config = dict(
    n_layer=12,
    d_model=640,
    n_head=5,
    n_kv_head=5,
    head_dim=128,
    d_mlp=1920,
    vocab_size=16384,
    activation='squared_relu',
    norm='rmsnorm',
    norm_place='pre',
    norm_eps=1e-05,
    positions='rope',
    rope_base=1000000.0,
    rope_fraction=1.0,
    qk_norm=True,
    attn_scale=0.114,
    bias='none',
    tie_embeddings=False,
    parallel_block=False,
    extras=['capped logits'],
    init='uniform',
    init_std_qkv=0.0173,
    init_std_o=0.0,
    init_std_up=0.0173,
    init_std_down=0.0,
    optimizer='adamw',
    lr=0.00108,
    lr_mult_up=1.05,
    beta1=0.9,
    beta2=0.95,
    lr_head=0.00594,
    warmup_steps=369,
    schedule='wsd',
    decay_fraction=1.0,
    decay_shape='linear',
    final_lr_fraction=0.0,
    batch_tokens=131072,
    seq_len=2048,
    doc_mask=True,
    train_tokens=477100000,
    steps=3640,
    dataset='wikipedia_en',
)
Each number is 500 + 25 x the weight over its row's rms, rounded and kept within 0 to 999. Layers, rows and columns count from 0. Numbers have three digits each. The size before them is the row's rms in percent of the matrix's.

# up: layer 8 MLP up, 1920x640, rms 0.0346, rows 7-43, columns 512-543
# down: layer 8 MLP down (transposed), 1920x640, rms 0.0267, rows 7-42, columns 512-543
up7 083:477553489515503505497475497510463510526507475510520505515497531533539501496482501515521507525551
down7 089:504500539539505541485482537471474504487527509521520429491487515523475446507530488529489474484496
up8 101:506520507525501481518501496497505455475496518516514521522529492507479477516477487490513515494513
down8 103:500474470503497517467500497494486479497476461493515479494489519516490492493523464463531469505534
up9 096:506508513456540470514478472528486560512568468505546486511453499509509541539546519487486515504496
down9 098:498476511445544496492528479474467531481495482555464443525508488569509467493508531512503478516538
up10 101:514472511493514481499507511549471498499531502490516483440465526505516500481525424488538496508532
down10 106:532535492482470492479503512495518499497501518476498464477493488495519490506518530505486476539465
up11 102:558495534475497493512539500523510501547482489447457486489490470501497522496525494493487488484488
down11 104:536473495515504505461505533534524511507491550499463528530491519502471529497516527483511458525504
up12 095:495518531544539514518483571489553431501496492503497474560492476505514488510466517515481534483482
down12 089:501515472501479559518498485516550494487514510473502505435479486512515505527503481496511516506493
up13 102:540483515486537503494509498545477495485497539499518466513485506543559522467456471527507470501483
down13 106:488503534503466528510467454505520483453511495543490515455483497504492501481493523503481498545494
up14 094:484512487525482512538507553478518479513515458508490485494511529505466516492474518538515509474482
down14 099:489447528476488507539505505514482490483474482477543480476488502546488496453503503522533551507485
up15 100:490478500529517496517483493513522525492461524499507513521469523500474471479508474511525511531495
down15 102:499527522447489536502515513471478500490483514505473494521485518488502472489482496492510471503478
up16 097:518476503478518456480537517469518475500536498512503513497460501524475485485488483467505497504483
down16 102:515496482472487511475447527547527506535468494501516486557494516488478540523473513532462483510535
up17 097:481464504535499521494512459479539506533482493520419508490463485523500489535480507505491456512526
down17 097:510470481500496451482457529494486540467514502495524518500475496504503527501501507545497482542455
up18 105:527515492448472519496504452450473492503499488468508477504520573487475474514525515481528482493500
down18 108:501502524474483499463485498468484525443477511497503478477495477525479519529494450517532474515449
up19 095:525501491511511510531516488429510486482481536508517505508481494513459512483490501498519499489493
down19 096:553517503488515528507533494487519470516490495505481503508533526507514509507559504473456499480468
up20 104:505442469528470503539484502485554464509504533487519473479512489523524465510536523496520535509496
down20 107:523495475501486517516529498505514492507485538478502441513491485499488512521523515498479497479464
up21 100:532509497506518488456496509511505486494485456429598536521484505489529475481491498520501504476505
down21 101:500512476550455512492510512491499497496536509451489531520459495483505496452488488519554448483464
up22 103:492521505515482513498493508474535461480477515459519461524468536474512557483506472484536507473507
down22 099:498439467507526506474470508443524514513546505502538452509496470489522461455457517526524479477534
up23 094:500504525465480524510499473473481482558486507492490485513527489530473577524494489465501464491500
down23 096:528513484485525487538489465542494514523519507512508524466522472486512546538521523492492510473441
up24 095:493498499550507545515506517498517496507505502512455516461448526545507538506523471575470478512509
down24 094:491532508490474524502507517517484549518471512472486517526512525503459513494524530485491494507492
up25 100:524521484521482479546448522520548498484477498508468515486529509528468483473482433523520487511517
down25 104:522475474488496511517522489493498508472510511536478480516467488502521512557498523508535478511529
up26 099:475492498481509471498518543481530471492464504509485540528460496453535480499511512540496524497518
down26 093:497536500490510462535506486519473481468508489458534494483496506503492469517524528536518494491516
up27 106:547505463513527508510532479520483536512538453505549467491460510483522524495514481524499470468544
down27 107:478484499529514499493524511569475520483512505514470524536510481478516500483490506511472497495490
up28 098:473503482483529535487536508511505478491489503476514483543478424495499505476511521524522478456515
down28 100:478477511503493471453515515484479532509505534468534536511525500502479475509502545478520485526529
up29 100:542498476527485481497525485456505504495503499484534524491500531517502517509483496507540534487486
down29 103:492481482547524487461453532486450490520512499480511498526503514533492492560462462497548498486456
up30 101:487502454523452531519515497470526520514510518514512513476497522517485539501532510534512520482466
down30 103:491520543495481536493503519503557498533501487526467466482507496470457495468490528502500514504502
up31 103:521507440494497525513462469514488532566468490503442533497524474520508503549520516501480538500486
down31 100:509476487510497467494466473496465513497524498530476494476539465506467461530455521535512511473504
up32 108:491522519444514501539539546530557517515476492516508482477526519478461480476489477504513502470492
down32 108:520509501487484499514489517503524514450485531516497529500499514520537454486480527482459472577481
up33 092:506529509522511550483508470485524519487499480484546512536464501470484475486498536459527527483538
down33 091:517509467544524539512501488515481502475483493449520492486513499487498488507529504524475518467466
up34 096:492464465504481520496529487448494464508535532496554502562468471515506501491558505478523447513497
down34 091:489514513542519479468533492512487480512477545484521481512493472494500481507492525511521496484527
up35 102:502474504515525492522522521520505515506564485493533489514522503518536486461515537490520504475513
down35 101:504472448500529522448528533499522458497463555456507444454516509517474512483547487462530531474527
up36 093:467464534505514476475543518518514481502508479483512497477507495514520531545502498517471490479492
down36 094:532452512506487474499503486505525524487460498501531530499507533506526497484536491537435519511477
up37 094:501517518495499486541486510504528520539527510552552563466501489498536518493458508479517466505519
down37 100:535476477493491453563477490458515497487453531479496452471496499462548438478522479487503491533541
up38 108:496498535485476533492544539484534497518513487507498488569496502495495482486559526531485515520468
down38 115:467500478505495515517496456493496537524480459512529537467519543539513554501523551571519504509462
up39 093:507511524445490521486468504483470498498472557499456477507525519450489510522509508477487499489482
down39 092:493525529512540484528533524466559483550530541536514522468520517499510493460480476478494489467492
up40 104:565515490444534494509512485548505518530447489474495483515501496471508484439537518465508483477515
down40 099:528509486522483509532498462501486502519517512542494476527492492485513516495525521461468494477458
up41 105:488499471488500523498530489520532496504531516484500542476528521498530492493511500478510523490527
down41 107:481513529522447513499534527476490525508496496506487521475507510517533488499503496475464526479500
up42 104:559522484539553512490494505448519517456485488509527528504483495534515506473519515516513503462506
down42 108:513507506499500537478479465510460541456491508480485562511493535514484497506440468536533427507510
up43 097:491506529515514535528485514484534464492472477491539477474528512517482494524475512516507526524512